config = dict(
    num_hidden_layers=15,
    hidden_size=64,
    num_attention_heads=2,
    num_key_value_heads=2,
    head_dim=32,
    intermediate_size=192,
    vocab_size=2961,
    hidden_act='swiglu',
    norm='rmsnorm',
    norm_place='mix',
    norm_eps=1e-05,
    positions='rope',
    rope_theta=10000.0,
    rope_fraction=0.5,
    qk_norm=True,
    attn_scale=0.264,
    bias='none',
    tie_word_embeddings='early',
    parallel_block=False,
    extras=['some layers without attention', 'local attention windows', 'normalized values', 'value embeddings', 'hashed n-gram embeddings', 'a smear gate', 'capped logits'],
    init='normal',
    init_std_qkv=0.0656,
    init_std_o=0.0,
    init_std_up=0.0656,
    init_std_down=0.0,
    optimizer='adamw',
    learning_rate=0.0026,
    beta1=0.9,
    beta2=0.98,
    weight_decay=0.053,
    lr_head=0.018,
    max_grad_norm=0.5,
    warmup_steps=244,
    schedule='wsd',
    decay_fraction=0.467,
    decay_shape='linear',
    final_lr_fraction=0.1,
    batch_tokens=16384,
    max_seq_len=512,
    doc_mask=True,
    train_tokens=115700000,
    max_steps=7062,
    dataset='wikipedia_en',
)
Each number is 500 + 50 x the weight over the matrix's rms, rounded and kept within 0 to 999. Layers, rows and columns count from 0. Numbers have three digits each.

# o: layer 6 attention output (transposed), 64x64, rms 0.157, rows 22-63, columns 0-63
# v: layer 6 attention value, 64x64, rms 0.159, rows 23-63, columns 0-63
# q: layer 6 attention query, 64x64, rms 0.132, rows 32-63, columns 0-63
# k: layer 6 attention key, 64x64, rms 0.132, rows 32-63, columns 0-63
# gate: layer 6 MLP gate, 192x64, rms 0.136, rows 0-17, columns 0-63
# up: layer 6 MLP up, 192x64, rms 0.119, rows 0-17, columns 0-63
# down: layer 6 MLP down (transposed), 192x64, rms 0.115, rows 0-16, columns 0-63
o22:508573484453508484409400473537395440508477460502514548520458485548473456536444481499533493552465478547571567492542465451496610523570519543434547465510578572556596429519445411513525485524523476
v23:533531435496610437533539445506477517515528503578537513559499459551456512557538523526502440517362469563417513564472482485581516485509483560566545476489451513494487458534504476523539530548489388
o23:510511504475562432530494497417445543540475571458520542522455474537453523486530459449496475514533494532554560496468500454467450534503459494613524467459462414445484603531529437557535494460609504
v24:499495467477512473506494563548515502475468505505477522522504587535512465523482563404526479492498477611522574380446521502591538436479435504540496526543451546622557505596415554423535484496522439
o24:492507481501506518516467465538455574519596494525528501474468442525523500498472542492513462573402414531500600493407373547476527520493476559584559512512481530509499420522479572490616535530476487
v25:449491602526509543477419579488460442470456580483492540576548392543499461488403476453522532573497602518439466547533380522527448483392589566550557470430537474442517516570527442549551552447522443
o25:493423475490450423508563422536453414492452527401511451548416649628580414530454475441494640497434473523433398442488543446507450498461503390515479468489427539502483462652502437502379533471517512
v26:534484532505527535438510483434473500421489498461464447397563592478545533467442495544503558548504562490517532532503521516455477553532579471478480444481528476545533432402441547532554575445525505
o26:416524558574469486530458529513472514448423445447508512501520435523498490556498461405470438502507491409512520510522558499491505457504492494462424558518495505572454470471499553461430494613462489
v27:438551490486538471544551545524502469542487477452522549452490539468475503483469482483446539549631526538445519463513536564549579500544494590550416557424537485469449482545522449578454451531473511
o27:482490558527446520492517454492601439463559494393473489391455515441539423459499580565442528469436594595568487500422382516517519582451401506526460432560517510431490490498409510499409513468518430
v28:538512544520483525562492462546447460440488511455457481502444510374490562562482564568498526439571563542573461502559519533506450479513486484505457555562484445498504521465548564488478465589477552
o28:476529462548468531495520458442503473569536433560466452584571506412598486511507561502480443506520529578511479480461514448519568594521538519431489407479523503558461443488551567499544463576454520
v29:487404507521473447450486523610541563601502522396516469523482478417482485527502571515430504498518521529558494408492524497472406444455464377501528568456548502565629493592498458509526473553448431
o29:575537444503555537506550526568538493543517571581474469445536554601516439584494646470495520446433454513400526414443482530484590575470496488452679468501476503380573394550491603534551478556526487
v30:492535519554505562459514445439504533492507543553473453577503505413525515588480467458471511524433490443467486547469503490500583533440479380462436501508533571565488460489540472538499497400527538
o30:546471547523475504526579518527561618471468543512529486492512494484509546540528467430523455543556508358526504552476564475455460499438585480589502510512396480522485511432436445486426423506444569
v31:528471397431530446595493509498538530401539565588531595527515498456459514490570538561507581507498482520492473557515451480409480408510534486524467429432544431448502385504451550491508361542517419
o31:443543497479554504439425541485474512557491454443485440519459513548399389444534496466491419415453388538512524491500540449591482449509589570559493391461577430418486581490554525487509437525509463
q32:656355472316552395373483616622409555398318499531493628689390384409674623421450358596426369540383722339428609515669731774505364654327518404625372362464470586537418638556261445371266569511571539
k32:624475467398522392430512562530467546448341501461478513560418407448573562420513409558444489450411544430464601512575605598489494634427507504524492426415529503558464590515410530444371481446538510
q33:457587579592418561529495400431543439565567558431475410420513527556436499507507551499580521545553370622605505484428373383505614453552474530413532576570489491497541423491560536530607464492444467
k33:410516492579510570569499440518496464527563518519549518444591546519487489495498548462536516531594460547569433530471452397542495405592518452473504566541492549469504442480569452527548517531529508
q34:430556549619445567556531444438561452517564541464514453434544576551471470569486558469561566543583397582558454514442447343486522406541506528440552590553488491488543430434573492533598518529442539
k34:433580568636521551517490539479516395518563490513482445444552605529471456524456529501513593512551425549536470474429439434473508410563484474468493509493535485410485483404517506501594537502448435
q35:583438444336573416425455550556444588461366473527524568583430377468528504351532415531369424413387612414443546496567601703513496590437518467562462368452491469523467588571409550502367492545520473
k35:575426422344502438417536464521508616468442475523512528538443380442525570438539453506467425448444576477431543532565582629530508615451512465510544461501485485554483561598448502481380435461512529
q36:636404399379583402444433573555384660421394503480485599654360344445561537356485392509380386451350640401456593513632637720565395659442517509625409335417498584539416627623353554475374477554615501
k36:625369441305600314386524527531414645478335452486525576613381360491572574444607386448371409378395629397366595505598630676587461627366506470574517412424492550597514611648477494407337416520605551
q37:494566484454528535477513476528493454520482461484512495503481478623479483527441489487481542436507488461522469461497448509506533519494468484437481496461543542534562531502544550497500449552559478
k37:488455481528463502524482491500536536473491522486489532464515544443511527523532509461559504491486483488490526540479509496490424493518498535560499539517505502521431511509498480501474521509483526
q38:520529541506451524487418520531530466490520470479505458524517537496514546487477452490530514500489516493550493484554538517547453492492520520573476474521523503531475485459484459484501491506477524
k38:498472503555490528509529489460466492496475509498490509494501462473487478517515481528486516511542498507538532562478502510492521481516477449440504514517469494489522531526543561483474512560523480
q39:504488505519482503488496514481506459504507456470461491523507525529500497581464499484501479537478552476521533497561534464512488481489492507525472486498490501511490491522506455476521492539499528
k39:524512506543514499485479503494495492508482534502466476517536509528539488509502480506490511501533504515486489463516516513500482494476489523557487537490487519474503506498529500495502523519509530
q40:526477508478510473448474480514502449521469525479476501561474481520477455477519502495489484506473487542527564508544511514562485491474463493461463493525491504521491505566486502470463490515528458
k40:624428469324524397419569569605430535408289410532535547610380359382588617456491368585416432408361698309427639484576624726479447633353528535600433388429506615590467637537350518403348492460533577
q41:399611585670392602603554420413568470552614547452508421366576621516470490590515579484607598560590368610578428499369336307479558397599512544434569614553481495497539429418610516540655506490409514
k41:354613588712493566577494490456538345570634551509494470402621638593433412532446594495536572593663355600623392500415364294473551348631497462402506588547513471409529412388608478538670568535494439
q42:581374403365625416431488593548429599430376476540517600583418363465544469395510411556373401436403619421417539496579631656577448611410524480568424382422532514490468610577408576476381522520589518
k42:656398442303516390380518545515455651448378476495482528579360354423564558467540408511428440410382598407380605488574610689526485683377491512556516399453487497567486606595390522461330426450518528
q43:459577536554452562544544441490540465551576499445504453467534571487482470527521572493573557540566433545517472502444385408510513453543480533442544593532514521503552467482581526518607482490492488
k43:369572533672447567631533424514538409544593527470501513432608663520471484541495573451625534545595401537576407493428402295491432372593575499465541589492559576476469440443570482526659537551524492
q44:519397440450579436487506543470386616494396565494417510568434452503533517512579440520463398545496579496379585479617628541407447478456498467505516451494411506475485549591465444490381497480560501
k44:488547537592506555528515464486566470541611517473499451455583567526507490509450528496527520562524426571572395509472438390502531458524518519512499549507520473415473438429537471551612452457497522
q45:497502498501481540485481497475453507512507521475506487520508512474488527440526516526513495483528454518483531494502497505518519511481496484501489506493493503507518517480508490472483526524479488
k45:498477518495513492480527480513512487465500458497554545468491465504494493527509478493463524509500514508541499528480482503521529489532474487437505488544513449527499503503479502513510491480513508
q46:522475472542490482539518535474525483494521507502418506505525509521517534590469494490514454538494541476457511468562540475484488498517495496541471492477482497485457483520505452487521500487513539
k46:541516536547518512492482517488476506500489528512493476508519506523528486527507482472482488518512511510533510511540510506506477508469497531543474532483486484476511450498546494498490524515512537
q47:500496510480482506455530450565498448465477432476515524553488491533474471507450502469450558474483495491548476506501458492560493534512454467438456531475508523547535537509516517479516513584510489
k47:431498487486514489515488505498513500505486519467502520456505537521507497508488548514549527485524501490457541463497512507526473437500500545522513499519526543531483542478477477470469548503478538
q48:508481492512525468521503538480499498499525510529453496487516531511523502571524513501530433521519500478413512481530549471419483479501535513533478488471485481459477459533491433487473521446514526
k48:561519505531488518502494488516494528505504504534534461538493484494525525492491463473471490536500522518541473509496495509500507533506497507524479524472475497476514472512508514518525491495487510
q49:528481545538453532515456484493500504494501508457486479517523499458511528422498499543488532520499461543524485489523509531538496517455488475525459495541442539522533546483475522514500531560416504
k49:455495546508503500473510480527483470466480458496507519464470467505483446537498477537496515489502496525537524515514506500518530458536534460398545500520533493499482514486491538433447491531520477
q50:481515465479502507491502454517500503536485467510546471489490506486493526478477487467526555452495512504540446490508442537546494561515499472511514470488523557526479460453553497504486462448499500
k50:481506483476494489470466495523506499484533481475465552476510499479460494482533497542515473495498491480528550533472467486502495479515481520464465494502497432524480521504501530500468536528575508
q51:479559472478518471511546538513514497506511499599464503496518528529453476544483537473486515456473531456447489495478469540512523535521473521530599471479561499468497462456501494504486467482526485
k51:535485520487520506537492505477495516517500549472544519539507473517491511515532542447493458534498467515512521533500504482493457499479507524520435515491449473525503465564531511530540564521509515
q52:484509530470531525460462488526517519504488495491572469503504475452493452481563487527493502506529480532572523535469503508523498500504505513511526509557543515499487548461492502497503472451490464
k52:493496507474480486529518493497514494513517494480471535465498486499482513474453502525481495503460500486472492501497495504457561479508483480494509512535471478517512478510489534500485488477514457
q53:486520522454536464467535543520491426525488520546543563478480476558463459552476536469470488434475474456545508509460470479487567572533430523431538499459599487508526468496494480512480500503627496
k53:502467469507462521523484476516535540488512495502488459511511533468514539498513550445558529510489501483468501482469480520512483494449509540574483497499437526520478473520473497512483518516410469
q54:506477472518476531505514518513525455493511453457500487534515533521532510528468474484509502516491519492504508487545537486520450487502504502531486477484505495521502497516538469477512500542506517
k54:499486504542509520493484507485495484513479517517476472493513501491516495519513494499516521506510499512485507485515513522506493474504498504510508509482501535478476495510524520499499509519508523
q55:489542500527498488541489466477507573495489533532473450477503505523498517524537441468536451526536520463470508461492564478487487466511570487613524461515496467483466482478467492500485430471442539
k55:550522527517532506497504518467491505488498514502490503491508488508479496483512477518422459498492489485520504551530468488461506521515450488458458526484491451481529507517540519533510539492549517
q56:513586465465480438515544485471570487541497544467499489482504453523519447476523484501543481460525479458471507443419472517499575599572508499518514425438548418491458468540539562530500429486520458
k56:500501524491502528505463495486478527492487507529478492446530470487478545518571485427538506487480454462528544566550490481532475456487523518476513512523546550508508447545511456500488496528489539
q57:534473528540425552490442517495501464476505497436528499532522526469536553499479487488507549526509491509542517499560535519545469504498462468526500494517484514536484532473499446470523539559485515
k57:489470488523496529520544508505476453503481484498469523463530486472498502513507468515516514490529546494518500510517518511517506455504499487446479496529514502501512492488568540485479482484518522
q58:487419502494529499502487549496512507506506517499516502480503539466536496541546515514541456528531489532453513504502549484415475460482552509533507463530468522434464476495512406479503558432546520
k58:523514497498465478519523503524483500551543484539520469540493451457501524493461454516502487565464538494534464490513517486500553554499463512532486499454451473476534432482501508527490440454547479
q59:521462461535474495502513511489526476503517454467487504506525519478532553541444507460514484531487537487502502491570517500512475528511522470555469484484487520500426469497548460469543500493494540
k59:493518496520499487490481502505471486502501505511462500487533497508520504522525451509513509499531537486528495500522509500518479491486476542509488518496516487499522470491533486505469507508547558
q60:473539496506512461504515519492463527522535498583484497519511506473476557469469494471510498505495519506494486536508473530484435484503520522529523507490499508515477484466478498507491485481484520
k60:504492511486534515490460516465513472497486509501502505555449500558461460529502539512455515503475474531511515521461497511476493538499497473471518473498491472495517509522494526525525501552487451
q61:496509509427500496475462456532509497506463478461549496476453479517488472425550502516515528440495478500519452465475439474499525508492513515415460507469507485524537513531548531522487504494545445
k61:447516471485464519502517466532512549477510498476511519467531503470477503499493525541537489487510462473464531501477490519485497485526495523496531518534553548513475541469439499480464502501503480
q62:480529489484518507490480497599509483498538476520524482532516497474483476447495512512509495492485506532576500525507495509567452543511497545536495506496545546524510502469518491498458475462539465
k62:465457504478526498502507490458494479533461493470512529498470519521468454538501557505492524483468479519460517499463462520478536433484503489463547480507492472509495490534469534507520539542488449
q63:472515538484496479485470521506516498502518541519532491512484499464492467482556512548522471519490483491535558528439509493458512504498508588545492492512516512497507500509448492515508520484524492
k63:499469496479466493507503505477469498521498486503494483510470467507505493500459525452469517502470470520472477493498484497498554502491520449463511488496467499471511462551480498490487498521455415
v32:491495505494491526533613507403493392463442495625513512485518505522517485525496525393522468512490515531450500524545413497553496610577479585540461528528291493473605486588358546411490441442490517
o32:516458416512508486574541428519513556522530467431573485514548481503532553382527509551462474551488548579481440526489369549564434396476507476534461607491417443589423474526623602467505520512497467
v33:532482453529541506462491498440519564576460465487561541527532553421430552519413473543518497456576485519482481494550475551555569433623526586583474505518442486378589506531463471566454552528575465
o33:475520399515478501521484562394487509506520550495463479435497575504481518450512532541557579393501599466501533504460451617541434522412404476471476504507485480408456554469596563514492547511507438
v34:479545576488470557582595490466475452483549565541573566527433562483536401513447435578493435530460456486488476427551474583467505529527526580461510553538482444394343510458513398546472365554496669
o34:555533488487530484466472452542537435557504495563490483527560527447463496460569463546513497499536620563595505513579476490577425478463471549500477514511521501545512550505481442497454442371555485
v35:413476437497440529461437493607563518641489390443459617448508509475487457385540536490449483532436497510515536455445530532467391537559340439482425505580543552499543499503467468461539416484560455
o35:544495488502522604509526484547460505437514528520543597446475479476517490470482539495373440475523470475504484508503432548487575539498534489482624548565608553430551531393436563501538523439546520
v36:450521450529535485538579551459412466403525577450503417504539488482458483573598474524440524480496520485608503400549595529636469575564464504555537508452470535449502464541501539456562609457453527
o36:530520516537522504562474486474569492545448550506516538479558444561482531523485455578507445519512560494549480460474485500521501536509484543506358505470459606571504481584569621568552438543599542
v37:525509546490362525505602488535465525582515524513502436556409478529493527551482489546430550520499452451549463554566474532524503455458504479541467610428604461508453469569584507597511574552474537
o37:597563508481483463421515450471587446546514569539465514511547544508590452587562428512535489468492501482527503481484543445444489588476468441418491423507496480475509498568396489595440401420400445
v38:461436503491443417468558519551516480605510429406524451439515436577494492451626525479426486549486475484578523496419564539477428498555519593483555475500495609452511545463564451518464542515526498
o38:571484594436549544495489537464548458438467515537524605480492472509452463581521513552471490482556482505481489482528523510394537554500431496453420607520547507457519524482470510485489602425616518
v39:506482546564541520465506528584517433522519420465503473487494466498507403534535512467481454540493521534459501578502527534522523528408580530526530561445446555549558564489531433586517576488539417
o39:521450530473504469503556484478473427491518513413529531506483525495528506530492523450454612527489514528494510502513496465401541541510418445518524473497423477502492450527453395481506525577573509
v40:515517521510512506528484521541505533511440524560501510552464521617541525448540464496582487457462447457537509582460408454481453507500447499497514571454435501493464520542531527461495562545387555
o40:570516482497531521500504455521452506497448517537428492505503587499529521526513423600500464549499510551460520524496481477476452466578505490437506505491530483520563573557498479540522487403403543
v41:576505520484459480537579499463516550331443552656473504418498585497457444477414506579501531527539468507500531491542573509544494445462534427472506529401483356563483452494468434472583500498545414
o41:552626501535470500433422429508526479507461494428478489524545474616512507552480481424509480485415508466621570515556463559538436466507495486566546505525513523569419434524507496462446391636417474
v42:466543478511549556487431544584530544480464541416515618519515455462426541503549520410554541530573540512563405480534493524576549541482452482572580514446535515458524481640477570381512502543379462
o42:456506437527489550589503440513493473505504491449502450453408525585576467426433445597483556426432472515504465439400453479518534500580572504456482381486544583487582520578571576519511465531489482
v43:475451514456581594541519528456518520437496471481450454512575547503460442426478470494449511591507532563596515456511531526473502466481317427509429503356525555489513445495452468455555434563447584
o43:540519583524538553638432389566522560488470507548490402453545491579463450498493481529398429512449493540578487488562493549560563494486527511570535458527513598463554535481416557524412452541428492
v44:490481451509457525504457565451440493435498506452440477538476510510492427528455526516507555543539538577507470446579510464513470480478465490535446520524519472515463563407415550579480450506457588
o44:388475472519484513486473505513454471519551490518576444586530473422483498452436533482471534498451493594492444518536555486555530502485519504518469445469453520447448433458467564511542544517506455
v45:469517533505446523514482560521530574540496629491540541577652536528508537478439457366538548525502530489459500516495472508481585497514525567431468443533494518494527571563520512461492460428491489
o45:508384472515505526493456577548526546462593480493485450469373578526531458535456476498531556504443478470489506550457479524585492502482535506542480559484467520475522504517517487430480538459487477
v46:509524469457486555483458475542458454500524519526453568533392499566478539475572473425446512509518442506551470438435467493499524539470400634523662444445444512480401550458590600507514510421429489
o46:498481515483403540517454365494470499480507506522506520467412463478541550481545424573592499581487487476531472451483505444446527462563561535491401502454466546606565546534497476538461451358516487
v47:421534516485446524516542499515509430455531594430531620464426439586462479457618531508532488542536534483451515504527499552513460567452731496456470563503573460500465498520554433582482537504512556
o47:496535559454487470461543515576588387490456499417584537548515531484465466485471460501467539417507491548533477536448507439508493493580483485475455428509550429524440464512452438457489536450628451
v48:494575442555486481592498572552480529582485491502433405490530483527470418502606446453511549540504518569551542618486483570438538552542571492550425521484517535438461494487481503441526478520481548
o48:598393541533507570513512470434611429473510496484487505518478516478544463507485423517397428539523474572601521543485540474503488514479505470492455510562534515402490598531501564465571524507532505
v49:490389556484531601508469443473467434499520446511451608417497417475427573482542500589485437424535567493481446569536480461484483482503468522622561479421483530427431429477425486488522513578556414
o49:456488480509449443575476458418395548481385556426465542476532477568445522424557534491493536426487450569472473385607487442491536424518520402442512448496489485531493562497543453545427493568496464
v50:447538469479515476522477451511516469472537510493578527532422478412429543541536516541443476531478452520435503424527501532594606456425412485446502540458579512507510479560572447470476442503495436
o50:532571481482514503515538419528588515566533506492497456445500503490506476486526485469541481463472509423547470469425448502497466609506519534616538403505588524522509497504461492564492413447533540
v51:469506462432461513479469525559499510497485501528533510502498509476507568444528605546471605527436487473526448523568441512561536529564557519581450518498554456491557394508483546460576465534559446
o51:477548439538521473469491441508537486495474505472456516454502487507579393484507437449461406424503466434512448463470432487459478461466537437511507483442515426477451445495543621539468469502430433
v52:541499523548498492506587556541537523402397431540421580568389521585536529407566523469643502442570493524538489533514395502526590408538444468505480489550582511479493509468475502550467531557490524
o52:476533445476434572443451414493495450464420468463481464605520616417441498509515503605481585509459538524426530497478476523449417446571512498555542417559525486450473567486505479501596587498347469
v53:585518504457510469520370490527509531491483487515498453388482498447446503523399470447502503481561516544477490509468490460504508521491442563507542521598535552562377577471591509484503473644473476
o53:459470496541432456503483517404411499491586428516467520490475477414518591469429568426539483558432481598502528489563517496502514591538535504473491458476571546420473420503485432469483543492494537
v54:497446599574478551478431515524471478549460606492494480530527520413562463543410477492490450491547591459544450478556465532483401459518467477533539509423517486401649502514498501472470501459557399
o54:530469395513495481513542535507444483463462499509452516482491578546511483532517530465520591467488534478407480441534497500526517507419495462437548553462460605531505488563583477481439457543486481
v55:519477461494517426529400520474492545485483547561530458527498465479498525569496507519432537522463517556452534452349418465379472424474600514498406477475554489445506475399530481518475424533478592
o55:495488538546543487452566522496516498457448470574494424503525537450467431521460536432528439465544451547467458508495575503596440518435534468563492512448544482362428523473491502430469544443531566
v56:467494523466398561479388418505485498614503494554478478466504405539502437423453562502515538510502540461563482568577487446435401561449529526500493505586421449489532504486440528451498508539532480
o56:468483458471518471506501545505420490500547513530562569477510449508564525436495500433466485457552406555448473512603542443472542406542540393376560552457496471489493440477555523509483552487506443
v57:492563388537399539563354491590501474560464547564508597487389465511429485548544472472539532496493549552441503450522494497479530551484485446522427520524522487486502562468561462432483561549509438
o57:509447399498462491476567473470518457481521519492571553499455509393549560424438496428487483468453496582521523529458473499565458572586553445501531398448631582433466524513507486490624517501564500
v58:546474364478482505493509454487420513626453539481472504410475529450483476652436544523490515428526485517550454509477566513529543475573448605585573550462490525502506480565459601508499523513485589
o58:489492453552459485443517462407493530550523565486436498494466428553544475501478467557580464538526489526601525514469431507536532522411448516328400485527463508512493503515516611526519440563437491
v59:545580535481525437550434508599510496453507462498628461494520445518481464559501514548554524454390484464546512472598538452538442531514381476437444481534454446421571496460584478369503465493504569
o59:574509408502663469549502530512492494543486446601465524553537499486501478491494504487503444487566592536466485524588533550517448518577559494493521494387600578449576479489612533575539454461522537
v60:510530519495508492565444514544497519549492553556514590439534517475498363475414474482503536627525561508451533552452535490429418536461586469432561439428442537473416501497473487453524455546477535
o60:498492547504507497470489502512474446459464457491525499486427517572508449483455468455410517522496467579592555562541513499607545465526519475462509552529521512531554524513480455405398468516550537
v61:517533520500524523449515512474513540514500470431553488451489491392523509444421542520475433424513478523437492473536458513560520522534430556530451577622540512515586471536516441527464508616508532
o61:481535422526496472533571521491462513538524487517455505450568527426512520473482565499520520479499613537454476481519436548483490563479453508479604436498540472415462413481534491536499543452497500
v62:448542458514388506490522463537500508650451501533506540462446522480484516519430535526503570505501462431482468527588612548541515494521495412475487551483502464556447538529447493523546536425470521
o62:543556444471459492392503514517555480533567620492502522499452440533641499508491430506449505485495483439621524565453448504513517559512469470380504488577512486552522490473429550552533407530445462
v63:529485441541595468504445492471481507456502420411520584538454494491462501554578579607574493555494545508567473523460510499487513469438594422515566510457572409493496414487444544430454524452537475
o63:429570521496546545491506509479445453521394464453567459559489456561447395450520471512484496383566458426509515456399574417504504433499508497492485423541567493528552581513509559485590494637501510
gate0:502540566546583513476501435468469432428501503493507422448520516559463500573517478507580512479579425575483606527430499423542540415494388460345479519537467538410502528527512530456542421454554436
up0:472503637540479568496415633607522473443560580476573506503548559488527474500495531543477487564474467497573444448483451603460528529516553378541497532495465471493434480457507437561455497571504470
down0:466548536470527508461484523455520374556518497490528442474591510499516456495480525546522525585493467467534502502411443481504536405529549492489560606499570475298516464487510459519480538563549494
gate1:505592533520519545465560518465499505523544455485516405460462479587467521487452470456501531540550416538572545483474429381513568472602486590441439486565466489520545461537520547473567482495497562
up1:528467458545511496587407480563477451603490568513441599540486565513497501565497472526500512522502572435607450504549548544489406387554562466510478403396485546456415471402484479456539501506524466
down1:386459487555477514476390518501496431528521515577547431567440494511612525458436462517421408537534455474582498480475502520466473465509512509516460561470484466323529525406475508576464524595535450
gate2:475515462575517560530516531595480596445479537463530525532509581367503504617618474428507521550531446517562483509464529495516550480510445418490621523406475486498375566533524536521518508533539464
up2:487504456471439481482514516528425588611447562487476523406524536477516545488568520460514383538488459406483542512508474452382433458543581540605511555444427453486510505515485503495611458535456523
down2:444471476511449511504458465469531551438473487551507440527464521518539457527519617452427511428579479646564505524470474560484535494566459519449514457440516479648483590491543509441469541475579468
gate3:473570454491527490495479479509558474435532548554553476412513562556425442519618480505525589497470540616463478475369477463534500477489548493518510504431496416482525487513636572593564503544577564
up3:512502512462509479505443508512549618467555457487610487478461475488480566555436441539522507517499528489440532489450533536465475462453452507484569623461473393562445568621601482473531463485510510
down3:561433486538450537474386556471557507416550515490580516528484487612429533495591564497619434545454557571521538493519505643446501485500464536499531493543468505498548473513521522501491533539462544
gate4:401639591472496503571470435449483513402497517493530524453569537486554478474448659493464491582545406445516288476488442374491470527583461508504526502550569536437548509597525483455545382484394540
up4:448445545544457430537481454506547534545559403509547480589451528485541574521462456510526426536469486590521549445500466513470476577443446531517483546471515599546495401503499567395535538639550468
down4:410441496435604478388540491538523541526581462472471504484465445541578526501499442546397588532579552531452440514468571434489540468469562541590526497520496421345547515494477508597567419500531506
gate5:516681547474521400442583441503476407524532400576523432522527591427569512469545488550491481588539482534527542453416478450485539452506498487466588656508485473526577465599523482421583493483428495
up5:550556598443471411451556508607426487546507446611528463544469464500585486569556494530521384565607527467519509367411398512519474508590494475565596553505536390550520490552553517385508503476394449
down5:556656545518532508454518502542473375533512397516469475482543474435670566491514402518517513472542479476451591359454521528475503514440448533480628627449542440553528541567461468367506464522517432
gate6:481515543557454515492486509483501484493464489454446530471505572486501505563563448522528499574561458484512544505395486469490551366576512506568594553482545578489504438508553477505456522577454429
up6:479478431584466461578462499608491561499463493496538562444517459512506522549546495410502460502444457564464473497530522489539500517464545492451462437509482511414464460477493513527570445548577606
down6:402516489574507508512513489455534505499524503495537491456534476512484598554507638465488564440474360581504489503532485445493504433497525534499510454505490454542497555459456561474547504482527512
gate7:540546522566576539514517472533544427482500478482490518430639509501506508469462507442576604488479553486475432588441551464461521533422548497527471593426497553486525366495564485432505534628532560
up7:545488367514491393419580487551557496438475507501575433457491520547425470446545524624456514390506549512542487589512500402502456481472551531544455537506534533523588488439459443446417498536435528
down7:553530495466571505532480559426573477540477514501482561506500520467528471429561638567501573543439418508525469555424532508503534498541584476498497518495433492657541474471606434437499525487502496
gate8:503521476552571499482460441354508522474520519532589503415523528412476518564482510519495508464512481534509455459456483471573532479492545528542531591510429422397482404490620526458546414525465542
up8:548492444468568471426463419397529581473523472507495559520488478497470530506473599479479538448452503437443483455497542488531558537524500551611547518409485473487484504596578495467453472483526544
down8:505467473434496483418426420505437492506454523503560551498470489557573544523510429481572451545397569522405575443497479565507476586468549450552520556513471494534483472462456535477374514509508546
gate9:520491419514472475495555476449548482561499541495568487483544475573505522480488528448587486525488501495445504458464461453434518540517430497504535545563545501537551480482464598488572511501422475
up9:520451438439478450445491431504530501520541423462561507450513442548445543477506471429594471527462367496338493498525528464482521504517525571580492593509522542535435520547549489468520483462537527
down9:587514535397491496396552464494598552550486460418526507457516468562382504507512478514531541480469478537506515549600483426570428545455532517536539557502533505528575455514453493422481442413406475
gate10:488609350534477564533514498462518477465448471532519453439544496529505484549489499479475416420486537511539494432456425451542573550527519498458502513495591492488505451552546537489487530475472490
up10:521426533545483401626565454600522595558556583517494484419432530503457490484451529397537488486532517447615541504512489527509514479426585463591527454466459527469500490533535597585435450516487561
down10:455564393439576462484541494441547431484445563487464549458574514559519604501442443494461408595417568486496479526368484476500534511501538502545512534453503544441468513453551462503456547505499589
gate11:574502402458532543516535456466472438453521484591405362524528559677477515550325490527425464531500468501515492461422422409499501536571493549541462532555491447505483539506478486491430523502452506
up11:544471536407519415483503539426509537579508626490560414466593467588474523505516399569503461610565460479489535424578397431461604526520526539558509529514543458419456491496524517384419515536460498
down11:611519385406592529544546574515528542486454398453353458559588474581476492473326419551467531483551490455557463481464458485497553557494530525455453511511453419433484508544469393440496594521510480
gate12:485492588568579480453404566503509567448492545490478431441586436470515456495544510517605466520554501522527469559415521431494507414525516428541579475569532466506546493452488517508514455547462535
up12:489543470515438505565606500447482452529497476560543550551473524512513471395438593550444470461520495540555553434537490488481453591529499547611452504416457510465498519470571480540506482408613489
down12:496561539473494467452465471503495534527456533508610485478480572530496571480531314494548497552547471458481411567521551490572436517437449475525506524497536528432487455491439510570553459508492497
gate13:494538585490489388503473469556449461535437437428516389513479642461512501512488543551466573482512542551537443474542468461498458496457476553438596509504493488498593480470529402461543452461479447
up13:501445555531492542530425598466444365522492431424438517463517451563429496508492550463594405597465529493471503500460445518551510476542470484339582426538540544504526420479606551466562482503573498
down13:546513494433494482535387592503494463519526445518446460444453593453438424482621556495483455572502410469557476547466449557462542481586477468468552408527480565426489465526590490502537428522549443
gate14:593481549583466491524440467496528526507486551525528355477558615441525549583447568566502561537549465489508489456460434500451475441506517433482472509500534534455502388465508493499568451497547474
up14:459542494475410586599528508487505536524500518506526523533508426567487477476577464466521546500499451575516476502426518456428485536509502500483524563525424470491515500522586552492507546433490506
down14:428538560609518588543564453513473423572591491564515500500508516485531427468483469437574509520532426528520506483474441429456524468502533524436545538594498419578497484531494537505597538447485444
gate15:515492411546454530516455510524465461524474521500443515553557468524554480585551496566495496449469462547478518519505510465489485536598546482515566467476489548484454473456582491493588492550557548
up15:440457467515538511383538505483461564478476502429534490527518566419437490590526492531413527623554478559432539422476497479594531432482498532503544472477554504542488509540480487556478434441477434
down15:391521435557439433524496463480478475440583472528555507503512484516549491531432559517442514396555476593508498549506518477423447439480520545522540484447450497571504544488476533542461478436519513
gate16:442518491518514625439409510484532487533466405624459506394514488548536494606449492465572445564501491515492496556447460482533481449385450599392488476521428563438455551572421542497563557529541458
up16:570394444548532491526624512394404572491526470519451497487401598536523434446540473557401538526485475494505510520474468509499589453658474459484571500513539433529531436427633512499486431420466459
down16:446491493508380483554557527508523436419551516493491519436471523462476436523506690428501411461569556666471507449476492523447496466490487546478554436475505559581513589494510528380480517529538448
gate17:480580592612413463463593467509465519418483540566466455534542554565401466484525504481530636510509520533529460531461488483470472455543509561476554449444566528532536565529610393419503464535500477
up17:482495552563530571517476520556441524529462439416473524481531502433492578443515485424479591525547551559549522552527607471483470572555459477411471533541431529529511427466517521496471443496452522